From a checkpoint of a small transformer trained on Wikipedia: 16 heads of 32 (8 for keys and values), 30.7M parameters.
Each number is 128 + 24 x the weight over its row's rms, rounded and kept within 0 to 255. Layers, rows and columns count from 0. Numbers have three digits each. The size before them is the row's rms in percent of the matrix's.

# layer 3 attention key, 256x512, rms 0.0815, rows 163-235, columns 0-31
071:138095135142142174158124123133108112114067116121144160156164095128135048105112144124105170125129
081:104125120125125137108079124122114125114105101109140141157175146143094098164158149150102135080089
090:119137117159123113123094135125152092118169090159095146112119120162103107141127135117139132128160
098:122123142160062151153135127177125131116122138105126150163144128106111122148163140137117145125123
099:171135126124085130122091135154110114083137130130060138146123125140096123142124150149137125146176
094:149125198154120142128116109153143097108092156131096114130140099147147136125166106139122129165150
106:143136130136123103163103134133175120147129163175145125133126139134122123126140096117175115158107
115:159133109110124122117112139124121085116140139107097104108139153150105130120124089130121122143167
113:118143152132079133166105103130139116112115152115136123158104150144097157079091135093135150135130
116:129120067130104137133133134083103130133111139110102136145100133089119146100127148094130128137101
114:106146123108098096112096109120137097095124127120094129128115108129122102119125129155151099149115
121:147155143163110139159091113112081120075106091116096175147129150137118126154152153152147123115100
107:137119148140108136129139081119135086145146138152134080135148086127146116087126156075107112149131
067:155176142126122112121058120173103123112170117097109099133126139130154122148156096100147127203110
070:121134159138132124141130133105107177137120158099131134139124138154093157132065145109097121067128
071:096128110095101090129149143117109137126177120155103118115166136123121105166107065170167154140127
081:124127106101121144100033109155107117115132090171118143080120131114108125131120099136190171108161
084:129052113097109099087117121117126120146094119121085108115097162092094102096121093161176148122144
081:141130122143183119120118139145141124125141077141178139125124201144094140101162117106144138108127
084:113136122154127091057161128131151143148075114139090103124090086144116137128119109132150163137108
097:137099106119130108075140162108082139121079196099109154142159093133137136141142119172156158146118
097:105116133098175171138093139124145147152126119122106134131090128111143137111118081142117106147156
103:115175162139105089076122144089167182110123112158154095090094147117089080111124161124138125091124
099:154115168135103142133097121149149112110150148100092109097115123129133085127140191104142100135113
102:125128110134135121113148146083116149105153136105157158151151146097085118135125163087075130127156
110:149168126123088133135122129089156130148095105121134116137099151148079180114124120116140125132141
114:154099129169140137135083170158169106154113108122109125149123154108126135092167134137159145094132
114:150148116158131139131142123122104111094113123127122089199120113073115160147062107120125130153136
120:111117147132184163126106119117134109081117131142128167132108097168136112130115108130106108129091
074:109092099171149136170086107114096090128128118131103148094131165157132135138112135161154127116115
086:140157122122159134128110098112118108175108149090158150110126164153114150135162092118126130125083
089:131168150072094135075189143129111134120100170095137112128134115104119093208156112135110131182126
086:159139118143117120137145084150131158126157149116121102131145089141104164109136148129122121116136
091:183128128135146089154132109114158122117101118115092159117093143137128128148132145108150131136125
091:116098111149196124142087128125156136178139128084154079127174126162119124099172143121125127113132
097:118103072150144153128105085090109123097129126186165125146115113126111134125077116134150124120157
102:122157109110126150161156145180135115116130120126126081100142161166137147160162171127128165160139
096:109094114161085098115113093091145110099116087135098164147125118109128160144186107107156157115140
097:115131126103137109138150125116133117117140150126099087151127144120131111110120109143136129132168
090:144150137128145178122127153153165139142141077134121075114155121144098081094125137126125120151132
097:119063134123167104179111132115163136120086107161127130182156126144109127155132111114094139097090
101:163114126101156137124071145115132128104141128106139106132130175156129100134157118176138130125151
094:139164097184127097111113112134092135133148114145108078145099129072174128119107151131122118071174
096:113153141094158159148156123099123162121125125123141140140133133103112180157160142160150114085121
091:142179122186095156092134132164118153114097080129121130121101092098129131089124129116149160135141
074:108121126080107083143143144193161135125123129146115126158126104169136146088135145138167133143097
084:166133137107140131121104128121118098085098103108158104131138135152143142169169117137130134130110
087:181156167150106115167129156161148141113139110088125129161095149126092134122129103119115140163140
088:095143152152152130131129097125141126097108090102086123110124140122063152164135095134119146110142
096:131129150155136150145092113138138126122135114100085075110094168130128135167139133154096085088131
097:123107131125108190174141140103114104138133116077154171109119132121126128106152084150115189147127
098:147114095099074096134153130112126123134127142142115160134117123115129120131128147113088156132165
097:112105120116132151135128088119110141159147109131109100122105117095121095170136117119144080155162
095:129092110126121145128122126132104127142133099085111106147101110113133141113127156155115144094107
099:123158112120116085089113125133087141136154136158150132128088152140121118139150116122160133107152
100:165112164124128119122145123124101118096140129117060101131127117140179130170150096166123130115163
091:148150150120120130113089131120115205124142108132127145150166158094155115121124078165143168144093
094:113144153117141115137143138076121126152105099155123117150143110128169111135109085122098121157099
103:118135125136122131144142123155125136141108124118153125100157112124173102149131126130157177122068
092:158095121145132119125137135161136175169113146110136156120100111110114120165123173136128148124123
102:108095115150127128138124126179142121125142149112156127116130120117131156139068164119115114160130
093:125086134143129151147115124112119196105142128127156107145151125100110157121133083163131099156137
092:160111126173125087145108126160117132125099117136125101121180084121147074128114086091167099130078
102:148086146110130121111101161082102141150143095091076133121103125109096143145156149146100094102134
099:126132118151137171131064119105145142100126084144169168097133079156142119110169120127136147094133
103:129157140109134136107126107113166091131132176177116080128096145131119143121111143099114118154178
106:145144124131113171111156095126136127077112085156124068154159068102110115122119152132105080137120
114:117136151112096113121146177124102106105147112145102085089106100175107152151148115144164127124133
111:089116126146135112087152128151136113114138130139147115155149091159099097113128156117109108186178
113:171146146124116160198145122115150146101136084155094137115159161117137137103121154170094133123129
116:152128142139079106105144119168118149100113166178168115133145098123135132125149134127123157150129
096:118137125129114064117141137136116134128155131141101171132106113118153110179124146142152108181209
109:132133118163094127135142113165105154145118161112136112146166129135131135143098128126165121139155
# layer 3 attention query, 512x512, rms 0.0786, rows 324-351,356-460,480-492, columns 0-31
088:148121122171127103073136082114148122131121151135086145150114111129141068115141118147141099116125
082:077136157086142116096150093142152113192126119097107176107129129097170142131119133106136094131057
096:170135120134129129166126143122088107147109100177121115101131162143121127141075127132144112122139
089:117147164125109138150111086133079160143114163111164130155169137097084095135099126122103123117083
102:190161147162147151127128130153123175140121171158179136169122112171090140138110163114119122165097
098:147152153172101144099108107147118124099151146129142145118112096103139153128138119114102096132122
108:113149130152134127100150135138152131090164151174131133132128114102112117072079112140145157132134
110:117127107130134160169135160089179108128181146109109153095134130086147172106101135130165095126195
107:120114144133166117130142142136109115134128105130114094131085123134110080160135099165107128163115
116:134145156148092141103130129097109071153139060096108129181151089150124155139146125108084163106104
119:164146064115110116187103124146103130089131146122127140161118116160144119091167071088165149145137
106:095123073113128118144106113122153123104161130082111167158110105175104095156087086122139098132155
084:081109166088130096141186147089111143101100115145107106146155142120133133117130176146156117123153
085:132106104104132138073160133147171124121110144126161085162150131166133126108157124087157184167141
077:128142107128141156136139159134159136099108143134107156155082124125140164079117160130105119143149
081:112137127137107114125146175117125144133125135101098155122078151147128182082108080114080130100158
094:091162150098128077111111156149142143158139126122136134113079141126132143113165124110090118135128
089:124096130111109141173127132165122108120134128121127132094109098110153113113189120137104102056130
092:180119098161145146123130121135157127165106171107116143109139122099119087157106157123145132127094
094:130174135128140065096121146148119154159127119175096138127130106107147111139135125123101113106123
095:125087146132132118088124126110142130142114090128137145114148137137133121138139157092123149173101
110:130119109129115143174148143151135124127136147144135140119114117151172137157108153135167107144159
101:070119141145119155101089105105113111158154077118130150119101095111173170131152096144122106129126
109:096146156122170147141153150091142123109134144106114120095144124117162128145126127119149146129142
110:136120136154164097139166155103153101110125147089095107154109137154136157147122098131105104109153
112:136145135168137121114108147149159093108161132124141139144144153140105137117148126154162140121142
111:185172138106130135105109098150159116096118169116078135089144125131192131126149106125132121161141
122:142100126123111114133125149118135138148125157162114158105126099111151131150174162111162133125144
086:163117106116115143134131092121111133110086110148075210115135121136153171171101107163109100135154
087:113169109086115122123134116127138144115125096119147144117174131069128180158137134081106120112109
081:111135138119144134135137122099144097108150144163137137109113140114089146147165164084113128131169
112:176124127163130119134173099141120158154092137158179134110125131132101119119100158157137157118109
095:117120120144147123160121157166135130131117153116122141143148107167153133105102083099141125099135
097:160159143162123124138134109138134117139097138145220100089101120154124139098157073093169102086105
093:114081128124136193097118141085097149155153158123160121112113173175093072135131100106139125130119
098:145158145124136107144149135136116086111119124100094091145127081156130098129113138143149116137125
116:121125110154162098150113131098106131099166118098100154134113103123108101163148137131137096120170
096:137116140121118100136115137119134102072113098163137147157106090163152081122151098141117126133109
099:125126150106132155125099120121127137148106092117104098150156118118088171140121133142111119132123
090:150121086109114144145170097103104119142151169176143099091114103125151111155081106067151115116164
093:156128122141137109149144088122120148066098102088139157156124130096185144088119131150126154120103
075:116162124129137119158155134116099147132117151150110133116114117080115136144148119079142129111117
084:092143155133123109135134089056150114112083136129122139154110101131161109101158177116109121138098
087:144105134119116147188082152132122114134129093123143082102166107147125148126154121171084103110116
088:113159164146130146156082120117167141112133145109139121092150101120114124122077114130147113154146
086:137125130072116078138103146101139114085161138086100094101117092125144107077165160120097121132149
091:152122189126172136132126121153105124117104149131151160068150107122200111137099133154142128157140
092:118165102112141094133117092099094075139131108128094116153148098073148105125139101138115121057153
088:051087133113137139137104113156100087110131172142112141151129143118113130106116138095120100123123
095:113150115128101134105169121135134118118089139110172140172072140156151149120136197137116137056126
097:113123099166165144130140151132155135140128121117152168102126089129111162089120139094157119115129
099:110125114133126141126113109165135106145134176149130110129116120142132099102126120154180104134125
101:167157100134126095185129134143122135083110134109144131139151110133099120154126164135134144120143
098:100093107167161142122146140179135132118139136127161097137100141109130171121093140123119139091148
104:127119130097143125132126134121136144127149116091127095125063160157099101142129163161116134130161
099:136102135127125118131108123132114138127094151152133112114089134152084137158153147116054091147127
106:126106092109147149151141107119159123125128160163149138085121136138112122169133139132098145126105
096:100130132126075101153129079141142132097159136175140138128101126188116155108165144097158151162139
095:134085133149100111122131108122122122117114116141140112171172135135168113103088107162139107158089
088:119077146147154137128133136099104156109117089130090140095152135108110134125114127113159146101155
097:123121113072109067125136123124153135149137149151115123104140102131135140103103119083149127118102
095:133135114149117135142115150133093101121131119110141136126099132150084132178146134133118103119126
093:124177156132127146124139118148187125145162112147112143132110108095099078094142125115086136091165
099:116132135129095164097149136118112143085142079134124123159142092124144082117171109129076074092122
096:146136167118131159145144120099156111152141134131121132125140134128149141112155121138099093147122
102:082128096103149157140059148150156114108112120132077121121123093117125104126130102120097143115116
101:159087151145125111121134143083128120091143150150151157131077131138086136140127095092129106115126
105:124143122130137087142117153123092143146174138135084163149119128134120121083155160164125115123122
107:134115082145090123144166086128086134116124095143109138103110095136120134126096164158119162127159
101:165097153125125137152144138174131139082104155139137143139152121119098159137112115109128084163126
109:160168139187158171135089092111188137095139093144104173122068132156133103166116134122106130096130
107:129112157099161118139169064113105119126109092146198136103152159107116153139163106108144088131132
119:119143169085108144116154140143148108101103164130139110128134117139127106171102145126153136166143
106:159141110132093163131179127128139182086098147164051127141129112096138117095122113167133134141141
091:129116123106141140157112099128084141063134123138097161120109102132125079102131179147163131147140
093:128149116127112157124164130112137087095176192144148144136103113143103138179172136142092147113086
102:116151105095136151107113115176107171112129125121142133149111131118148110132116127112162118108114
102:106149149116096100117145108161107126089155097120113084099114130094131123155109162110114123137128
099:106128118136174139137131138153120122130126117147126170090125118133160149095120115164136114160121
100:127177125127129145066108132155143145085142103131111136134108105179115140097171078115149126168163
098:140117094120141125119089125141138142118159152203104141174100135163104150121101128105109139112131
099:082111112135134114163112133150131126082115095103159089151161132141140111118161141114100095114122
096:113131047106169132124117092131114158146138123113165153095119136089128116187104105121099156109139
101:127086153135140112129129146138182080144117176122110158144166138138084107121112173114153149073148
102:146108122106198175128100169122120129108131097165099119127127112092136139144142179193117156128124
107:155083108090097147100139116155138118145166109099128102161108126123086130179110127164135136132154
103:178134114168156098109123114096106085122102136120113106154182115153174093142154139139094138124137
114:125127121111135105081154125069114129133165149109127109128098153140109112131113130131133077169154
052:090125163133137151153141170112163072139152131175144106093133126107121134145091127120125146131162
060:158147133135113115182134134143152098141150089130110112106163147119116114128108093133171129088117
075:126093071129127136111137086177106124142135117111129140148170142128159132123126118086122129135128
067:081135124155132125110160119131132131146161139119078150183108156167129096144182138105148154105106
081:095126129085105111128100137123161113115176082087130089105119098120147160092181117086127114100120
087:092128117098125150142204172064171134121140120137122133106126140134100108144131147128123148093187
091:133114092153173106125108101107166094120104142068093120132146131141162122128122135161125083143117
096:148120136142146077180147122089192108134144153114137112131101153152098141137150123126119139145095
094:135136115146139133131114121084136148085137115096131208122133130169140148151115125109105118137088
089:129129116170078112135100159128118120130124144113126150138166139163126129124106139166113165134115
088:114103151110145100162134183145153111107141121125138064104132149070119157139131119096140143096154
085:150135149127112125118166136120165093124110157119134123119144145140101100170119115136133113125101
093:155129139135163100121151113122151123107113161163094137124146182119162123134114131140107185119134
098:145157111168103098102151132121142152137094129102145139120140120143104124138133102144154163136137
095:110098118129136070061152132096095119103099163140157132129186134139121171123124111137126130115146
089:135145133102116135139155141089103121106126122102116129103119135147190130126124136129111117100116
053:157151173129145149150151129092151094109116081170149106150125073103137113106071077124118112129120
067:121174164089102160131151172105141100157102139146137104115127132105151125099104129107101119143092
066:100177085093149110127126151156115191107138107120096121138170149128135119156154169107166132102128
068:134164140077129112145132115106151123108117093170136113097099149148116095129148143137092149136190
081:116122131144106135124137109146139125122194163153140149147164141104120111108089095097142125157103
086:147129099122127102137128107137109114124092159148085074148155141120127126115123129153116110122164
097:133121117099147098116124119128164163110114108171157103146124114152166114131149139123123118124140
085:131117106110159123080131121112136135145153124115146111151172098131120130146198097158163151108093
090:126135116154160165088108155144157170174162135158151164089130116122190156120130148132141134127153
089:137177124095113142144149129177103142134159116147107136152138126164142148165123122150137099138154
091:132119120139118146139086149138144136094142134161125139130133142142097110099111148146120108129120
098:091128139141124123146137118120126144136168090144172070083108131117152095136079108134075133177152
088:144153135137151129178090147135152101125142108132154162136181135143094114123116137123140120148140
096:120116153163173104089186113096114145109094145121103091112161105087113123108135110139127130136131
096:140165119128097084111126157156093163112132119170131109123154159163130167178147117160093108111142
093:127116191118123140135171117121151122185165095112136146102114152126088156095144125124131158147129
128:139133116153113106086111125174116149193140113124099176111119139114112135086164148144149159105132
105:082131163098159161150145093102163142104143148115152121125104131131116134125157094148127159137118
103:133141134143132127146146149106122145134125158120146118081150124147115107150106099084158131172127
095:131141120096121072128142137149112135106121097105125135128082113167113103135137111089091121120148
100:147139161089124144090148119135137141106031096072130109153116127172162110116142139134127140164102
099:120077118071130132126101126131118150138134123149151146126157127121136134100152123144134105142132
103:126127087192145133151111134161111136140131117121091088125127148144125103146127129145137152100115
102:158094115110117142080120112063112131118135097106094120120092154084126130138131115077093114133140
107:154080137130131120158112176103122140089159106127107095180110119157107100118130126135168117118151
119:128133089092120184158130085135179173128099088102120119134104100089103142084115148119145132116158
093:111153146121160142107126105109145144119120091122158098130086136139090151121092139106140103078126
114:124140170090096157136134126165151122083088121096143095103135108078137105113122076148114132127131
109:133167124121140103125111122103151139166152119111105162105187143123130097152139128126135163113125
099:163091138115157129118116130104135141147100103096130172166156131125111128151172164112088145100141
095:100160157100147160149145129144158135122124138123139083130106101144136150123122108161129138138113
095:161120095121128134103095151159120137098121146193093140109123167150124110075123125177123148115068
104:166177116107108106099136161165118115138117142132109100118097116108101134100148116129134128091114
112:145136123124143137120119083115102114115156114095130099175128115107169142178099152121138098117105
107:120082144123136136156167129107115131116140133193123136099101105154117095164140169105151148133142
106:159141106083086160120124131136118132146121137120089129132148167131129113100131140097142138164096
108:132116098126113130142122115138147121125148137138134123127138146099151126162143126111103129119101
115:130097143131116125128118117148141147077149152188122100133073136147103125131089120124123144154138
109:123112171154156164147122154120101161111163131155120146129105144141132145108085099093123153081088
096:126107125152191151119125092149097133156142153132119168130113136091142132130082149100163130088093
115:155170129154156086139142152142181112112124116127097110110140165130111076173188142138156129165157
112:125152178104146134143134131141114122143159142151123128130182158141133155150167117173128196138126
# layer 3 attention value, 256x512, rms 0.0768, rows 160-223, columns 0-31
097:111127084130137090150102110118117172135146106130119140155106116132095141169153111116132119132135
098:163173112139042102184135096090157062131178102111079129153174136128102140143111170099168119151123
098:127110139134105121141151129132147083097161123136125133088101115169117159110082138128105127125105
099:128112105124193150181129115124067155086129126143144114143131133149102137124085114163134124105119
102:141173124123141059138109144130123129114136140142122112123117140137131089130128151116132130138150
097:093132130138141111121116114087091118103106109121154123121137135127123119117142115094152145130100
089:115123128116152065146115117168112101118161127126122125113095127148101144144108109161148131103130
101:121107116107107160095121110118162095119128109099138108111147151163153113160089143166120095141145
094:126113165142115158161139093114144186116139111106121128128109105157112099109099128118151108111119
098:146131150157098143143110144136171153119118126162119134124160155151103146107087164124099077182127
101:107172105093090138114141130096096113112127117091107156147119073114143177161146123133083120114134
096:152162077101078122142123128106117112127169141112172091144102109102096136138111130134140137158208
099:100155119151105137184117105137112129127140132115111116112137115142146147126121121096141101149136
099:087123096108130097177154147118113101152114134111119132128173174166106147110113145125133125152098
103:164091140135139105142170139118135152118126173125127109113137127126149162118112162097125082152082
099:108138128136119146147089189106155121115141135134102100134134128158101099121142145169127106140120
095:113183163130088120123136142119132114106118094153141111108116127112084087122103084128170123099147
103:149068100120130132148126086127129160107125125165116163130122114159111064135140120106167138164137
095:139134138151123114096156134129130129129066124126101151184129177158153098155162115161119115136061
101:129109132124138119150150100129123143134090125093114132154139119136149129135133136095134139088116
102:173116066155128129092119131134135133141139140139127155109102152093127143084117132105091096132079
105:111104099134141125146131130123093163133162145121141162104110109166092159130164162119108109129116
099:164072133123092151087124126123150144118098169169110117134105124116117111107108122121139078127114
099:142118152088116172124150133118146122134181072150104153118104121101130186098177135163126169074133
099:182146115128163120120121090166159117109123136092171128094158106135112129114132128124157147067155
094:147145102121107088106127118156129117117113089148134127198128092153146159119163115154131094141139
096:152135147109112097151139181121136114113113111102169174120142137107125130123057114145096156131123
100:148086119136092129114121106113118129148116133146075105146192156103148112140138111142158130136120
101:154129188141106189130117148159147182097152160180143126103148123158158109134123144153168111128102
103:120103136133160108122151113158171130130162085139116104119112122107118146125140150144132095126069
103:123097130113149129118171155079119152134131136159152115134140131134155167125146093109115169119110
099:130096085101144123139161135141148103122140153164152091117131110126148176118112138131089122126153
099:128107137082104110130139142143097174155118137092137130083090123118089129121105112139132095110199
092:132100100100124160147099097151131110163136082157115161108142123143110115108143109146139135125128
092:092138166101149142122107149112149141120142082182084117144121191136179124107129122107142138093118
102:204093120089134152143147074114097146080162151122118135151149153103177151135171118127118119117108
099:150110123114160098191109136119115118128105157134126137136121122126136155173145158141128128124146
093:133124119115178069115097109120149158159114148158146109115080140132160095078130081163133116132124
097:121124147112091100103130131159135152131165125119094108106139138161188103108137047174128179142153
095:116109118163120123115151119130122120129152129117100136141131116080116118138083119145156124089105
096:154127125140100121114132118103152123163153082135138124070136119141123085169116134182129069121110
092:112109137098130149055142135163130120141117122125146145147144183118132160124123178162116137170125
098:108093156118129157119104123125152130077165152136130112132149145112139158107107130179076139120114
096:122130127135140145138127120107138060127093143122099109178121134133093171167126128141145104132128
097:126116158160122130090141129149151126146085088119098103118145115140149106120103180131087111114125
095:122124131101150126096144159174137138087106127129100146154079155098071119063140141110142133126104
097:153081145132161092091098159138117110106125126112130106132082135127106156081088121135139138155137
096:134109134137111122145155134159141129131110125138136115123140106131141090148145110114120135095086
096:116117146147130142150089155149130100123163091139135093093150121137076180121149107161118139140126
097:111103080139098103082129146180105150119141109121132152099129108097149111170132101125124116134112
091:130154183147125116157150145132095115092127127111129160137150131094098160088123077109148156157153
093:097115118127122129157125127121145095139181133097131154095135125088129148118081128152098177113110
094:101125163105138107077144154099160096145100141173136127128140133149147127159101145129173096109187
091:083157123143164118139096115115108104114113138118105155104130142110083141132152126068124119098160
090:159152084100163099150143139138129100120124151131125145143142151104161195121097136121114125131086
105:144123160162130149128142133104158091118133066144124141135092121118108134113112156110119152049147
093:145159125133150080153119147070134145114138108094132084102112100125133112139148135154085126120142
093:092145150122100124126148160112135127158141111127107142151133095096146102166124157142116169142091
099:082141149128159162171105161122132106135121121141144154149122184112101112186145110167095150125094
097:146179181122110151106149129165110153145105134119124124122117148130134124129131115124141117162099
092:105172115121166167139104143090080091150061098134138117127087157162086102145133102098087162107129
097:123141125094112172128139086157101136085115089141155129124167132109104139119146116118121093120080
101:131125116101135072136117162120114123121102084094109149148114115091127140144117132123163132117155
097:119176094131149150121113141083117111093112113110133106160080145139126134138127091083154117163117
# layer 3 attention output (transposed), 512x512, rms 0.071, rows 320-447, columns 0-31
100:107152098115150126100155069074132096128140117143156133142120122114138166122111128112094158141085
101:134128158139141156136135147116104120167116146128126161142137113146106074122168151137130121121120
101:138096164128159111130105098080119160129082093140135095104132104160152127066130101165093088118118
105:141119169116112091149123158168127145089121163104115125163123130107172118126145136119124119121178
102:121100158126138133162162073071110120158143134178099130121167172117115109118113129113153084172101
098:119102102108134151110149137183111153143134126140110134141092136127149133168204148108126143141167
093:121102156130128134103091112117150149130126045112137172165124103150146156157108105131098097124147
106:134118138132110158153133123144075137114110169133117168170179124126096184163149171072120148169132
094:127126138132152125119129094166142102125143113152146104079117164147134118134178124122094110102127
095:116086170113104100147157119152127147160100130129130129119082126136099115134095115110181127135085
098:125148159092135111139125144102149102143142156106170119175113156099135130128149138144139112123120
102:123115153150134108138157131102127151154152133105157126100191129126161071111148168098131102121099
092:131107104119129130104116120082182124123141131140067071160114084142119109119116132136132107133103
097:108095111101090112124127164095141126175128108083132145138136105116130132096128133133157139120134
107:167112142152103142151129110109161119101151126093104150114129099124161128114150142122107123129174
104:139147116104146114139106127143142133139128134116162188146106117111124101138136124125104189102145
101:151132125135160102121123144157143152099139123125114134128149109112136140130116136116121127125152
098:070098103126118163120119152116087135123132132124116127154182088119138096121127103177098124123132
093:138109123157105126178126158107143140069101143152084128108102111162174128136098103125118144118117
094:077155153092122146138106137143096124138116160106120120131134114099106103076133102104144119069136
097:148120142126139115144152092133106160116157134125134158129116126111155115078148139127124156146122
099:119209143199091080117194100124108153095130090109141101120147151144120092129155132120093170157169
094:117119156097090125122138080147109140139153109102166091177112125169152155106088149172150119138113
097:107122101152123112140143106150097138125102100090130120191121146145142135114157116123135135117123
099:095107160130174120140138159087125100174172129097102109107072144139109153096132157120105118148125
097:084099094093125110200120134140110140133126153174129162149128084126123099104113110105127130129136
098:109117138177137128096149108161131126133101151126122156120067130089080123118138166113129144127162
100:120124143144110129077110157154073093126140123126116141129106119069098116115132151120125135124116
092:138139138142093162160106082102127151104125167101109121147133100100158099182086123125107131155089
095:132151124130145131150082158131135133128127102100107121129111134111135108103115111100154151118138
101:124130128117145113158137138135127132126166183115138107125120130161163125140115125134124103139096
100:136131121083145154132105108122172105156114117100133147071172150112130114133068125125152131102154
094:139129139133109102097101167168129139154096156120127074157148161115125113131140131156126076133115
092:152119099080155123106109113161150166077122140083129130104103141112175166130107072154142108093135
089:123153147115128127140140136172157108149127152108138130159125154139130122150142145100127165129152
083:122143142170123112127142148168152096166110117142102135064130107150130153102145094119130142136088
080:079143172128096168136090129132141136134113112093120118140085098153142147129123116110131142093111
093:140138094122095129154166118125147086143161122159163154114141119135125126123091113149132137113130
095:120153104130127126139167103128161134125070172163138109125128167112135112124147142123129100148138
090:125158119126173128119135129144137119146090085134165148134103122133124130137122119122153142102121
089:118169129140140145116153146132123136100137136131125164153096119101149118131129103127149125125170
093:125152115131127101109115096155130118099163101156173137176137104126155169108143122134122132128148
093:150088117168169126132180102098138153134127112131095129101135141079099109102140102136136132167139
091:108121144148140130103120121126136079133082103136150123146105141145122150100157131148094156112148
095:170128150078170116128133130144135101110091138129159108114126156114139137140166117126130107078136
097:130162140178150156073164079162129131113129150112136113109093116128137122122123116120085098115139
093:102160123089165163081123145151102110129085114178156121133138137115088138147105109122146173133083
090:125111111119145107146128113091128120110114143188129093092123103133153165130152095098136101134116
088:199100132134140154183156095132133147134133114120128110131113167119133131126113173129140143138129
092:132153169171123157148150134125148100129176118126126130144094121134103127103129121152122132122163
093:144141138103116132150123119106140150118148129149133083117178157100126178115120109133163146159138
094:159133096159120150138169146127133147132128129160139155101139144133114167149109157086094149152102
089:098097137139115168099154120109129107111128155102162070120148113156123119155149127128147109104117
091:100100120114161131134111153141187128130101156179103099126129121070113109100073084182156124102136
097:148154119170162125163109116151138095108083104139081190149116098094106146142134116105147149151135
101:115113155134154132108146128068151164136146141143170119156150147125110112137077103126149141152107
101:192119073130090152117103106128118159148120134134137115110152126098132150162103134130111155145120
094:109151174143137144090109148104132151151151141140103102085137129128079113093123130154140130119138
087:139112112120136126111120063087106123119111160137164130140148155098142124154107164117121099111112
096:116117133116081127181161129121153138124117155123160105123118103181138126136111133136126122166119
090:113101119152135058109150120137088106132089119126129074147114157145136150063188124100097094101105
092:109122156116131156099149124094124133142149138150171132132100137150115110165088158143135143142098
097:099131115138155109103107133158102150141110102139093130139159151101076109124125143151115189107120
094:075124131155116130141104140104094176155118140103123137151163145121070081106142153128125165103130
094:156133102151119126151152121122124132154153120165148112106147171121121141118121121181156118094125
103:078149131128129155092164141144098093148142113135124111148169134152094101136156095069124159185076
091:115127088115130104147127185124108124120131116159112176127145140129131136145103216136159102120114
099:213138131128140087137120137104113085106178174162135088140151138123155121103131105133104145108128
105:175097094088128130145127119105136135133132140134143126121174138121123116131122131138162111113091
096:099147144126180090156133089132142148118142183109143148097109089159092173113141186137119123148119
098:119105136125131150110172126135125126131084172124136130080175157084150127134136073129088138153111
097:180153130114111122093149137120138126108118123118093140156139133114119135095102137094160133166130
094:103137091135113120115131086107150163155104089125136170101080125133108149121134114136161131153127
094:128193085094138125116097128152158134128111121141176142120131131132120136138136126154127154140134
093:183159104100111162127158136079127168148108147095119100135145145124153122100124139124082109116086
095:097165111115102076107125098152128119105149175123119126118137135105138154162088112083114124141110
097:115162115135116141164160139106167154100129127135168127134123151116129123163127113125126124127148
094:116131131134126097141103116166116117137127123125149119148127170082163115120135123135105131117125
097:157142144176171128164110133152123118164137122101149138128140169112156105140121157109125091132127
099:093168123107136161131163127151104141099118131147117105133173146105107118116146139135133121106101
095:149089152110173136137067112137149096129085137162099144138137126076110092135136131124141122145134
096:148173094157136098140127153118162134063179147172137114137099141082109114153110125156120104148113
100:145099130133138108149141125120116122150110099119171146124161118119127130129126171141161116119123
098:167130109117122124125127134157104158142099171077124127134115114133146128103104156160091119108093
094:143144156115086080160150151124153110125100155126153150126124132136142145140125137134157114102120
092:157143101140127134169094127114106118109119138104153101085122131140107104159110109139114112130132
093:108128158132137126137127130170081093150140147098118132130137131118170130132147124121137127139102
099:153138134118144078157156117111141101128132127127122148167113139157096126151122162165107080092108
098:128119119146150145110144165103115121109127113110150096118152100116152125129134083151133097151136
097:101161113145110124151118136159131107162128134151117165113077114120114106144174108141108113137115
098:133100089083128117147086114085109122139120097088142153084150127121115114122161120103133089117113
097:151129152131121106124109143125156131125088130155138133163105133123095089096148125127087122085141
097:152143087120149138137140118109150153147074135174134170140128100140145157103162123094065141118141
106:095169067117139108110100117117142144121129108136092124098075120135124103130147141125137153124117
097:137153117107113137174110149149088125177115124126102112142109136108100139108122124114140120116150
101:123109138128167141138143111171142160139104053113126114134077131102106133118127094074154110100135
082:122114109180114112079164137086127133119162142115121127145166127157160119149171120115090129164069
086:165170147112144106151099148117168161124117113105147145132108136115132104166082143114149118139151
092:159142154155102130098127104124189122174068139095111100116144119120136122130132109132118136119107
089:094115120143118140086135188130162146167132093065119145098084093155117107129107142137161108136148
086:111171120151136109129142104140133104141108083166157140106087086148115143144156117151137148133146
086:110126102141106162142103142149117093121147132140093174128139104106094134175106080122115136121141
090:178150151153127103142123166106151113119093146117104119168063106098089126108111141135169133111142
088:100129125123111138156135127097147138153132124178123141124082110137115113109163142115100112143109
088:109146144118147144170148181139121097096107138119114121164116126138108107124133114141129127128112
094:111103139135100113154122127112140103125123125146111091111075119112120121111174119160105131100128
089:138129127109127130103110142131107081145121121108131133159101103180168111163102097110174146166104
088:079097161085147137139179096145107161150125097098176124107114104109107100102109147104154138124132
093:117095151121122135091130139136081071131132136121128136099150127130146171121102124157138122137121
094:134128124096135106168104073115156128113149149104146142094121132149102148134133117091121146144137
091:102164101106110165105149135121140150105143153151124104155123130167157136134122111078116165157122
083:147109124138175092123072143106116168129129138137103149139136095122159145137135139127106116140153
086:130156092127115091087140119135136146118093154074144136147115143185140102118135158139117159146113
091:127173116134143105161130090090109121134144127105156153135163100186137143099123124107128147091122
086:148138126156117128096088138133141185160147133125096097136084164165128144135151121116106117158104
087:069142129121089131087139106167140143109130125131109152140088127100107084152160106083135107119147
092:140147092141165104138099113165113154169124141076145120154139133131111131126124133116093141129124
091:129133143134131127171204093109148167113128172124115125119145109141129126138096136135145122170129
093:145139139134113146095124140111173136115105095157162124123124123167154137076140104125155119141119
098:120115124144108147089100112150146106118115146133157168116114119105111104164150112107169105206163
092:120120190122147163137156144167151099133160122138106126127129167165112121139124105142145130116130
088:166117162104193127139150129124093106178120109106119119117124114134128135084146142078116127142147
090:148103130158154117103178109150167142135160115161125087090127176087145092116080136142152161161139
090:112067126124163160133147106107142107166170167122116127072143093127117129166102150149132144134089
094:181124153179142096105140135155137095097150122144133104108160120113142165130110112118140102148144
096:149075124151150112158138134111157076125157148111120142154120129120172123088118120115123117142141
096:154106108163134135106097110128148101110107121110141103108120134171151117165127174153118139170142
090:105139161129112088175126085144141126140141196128107137088177094114105104155097126173095127100164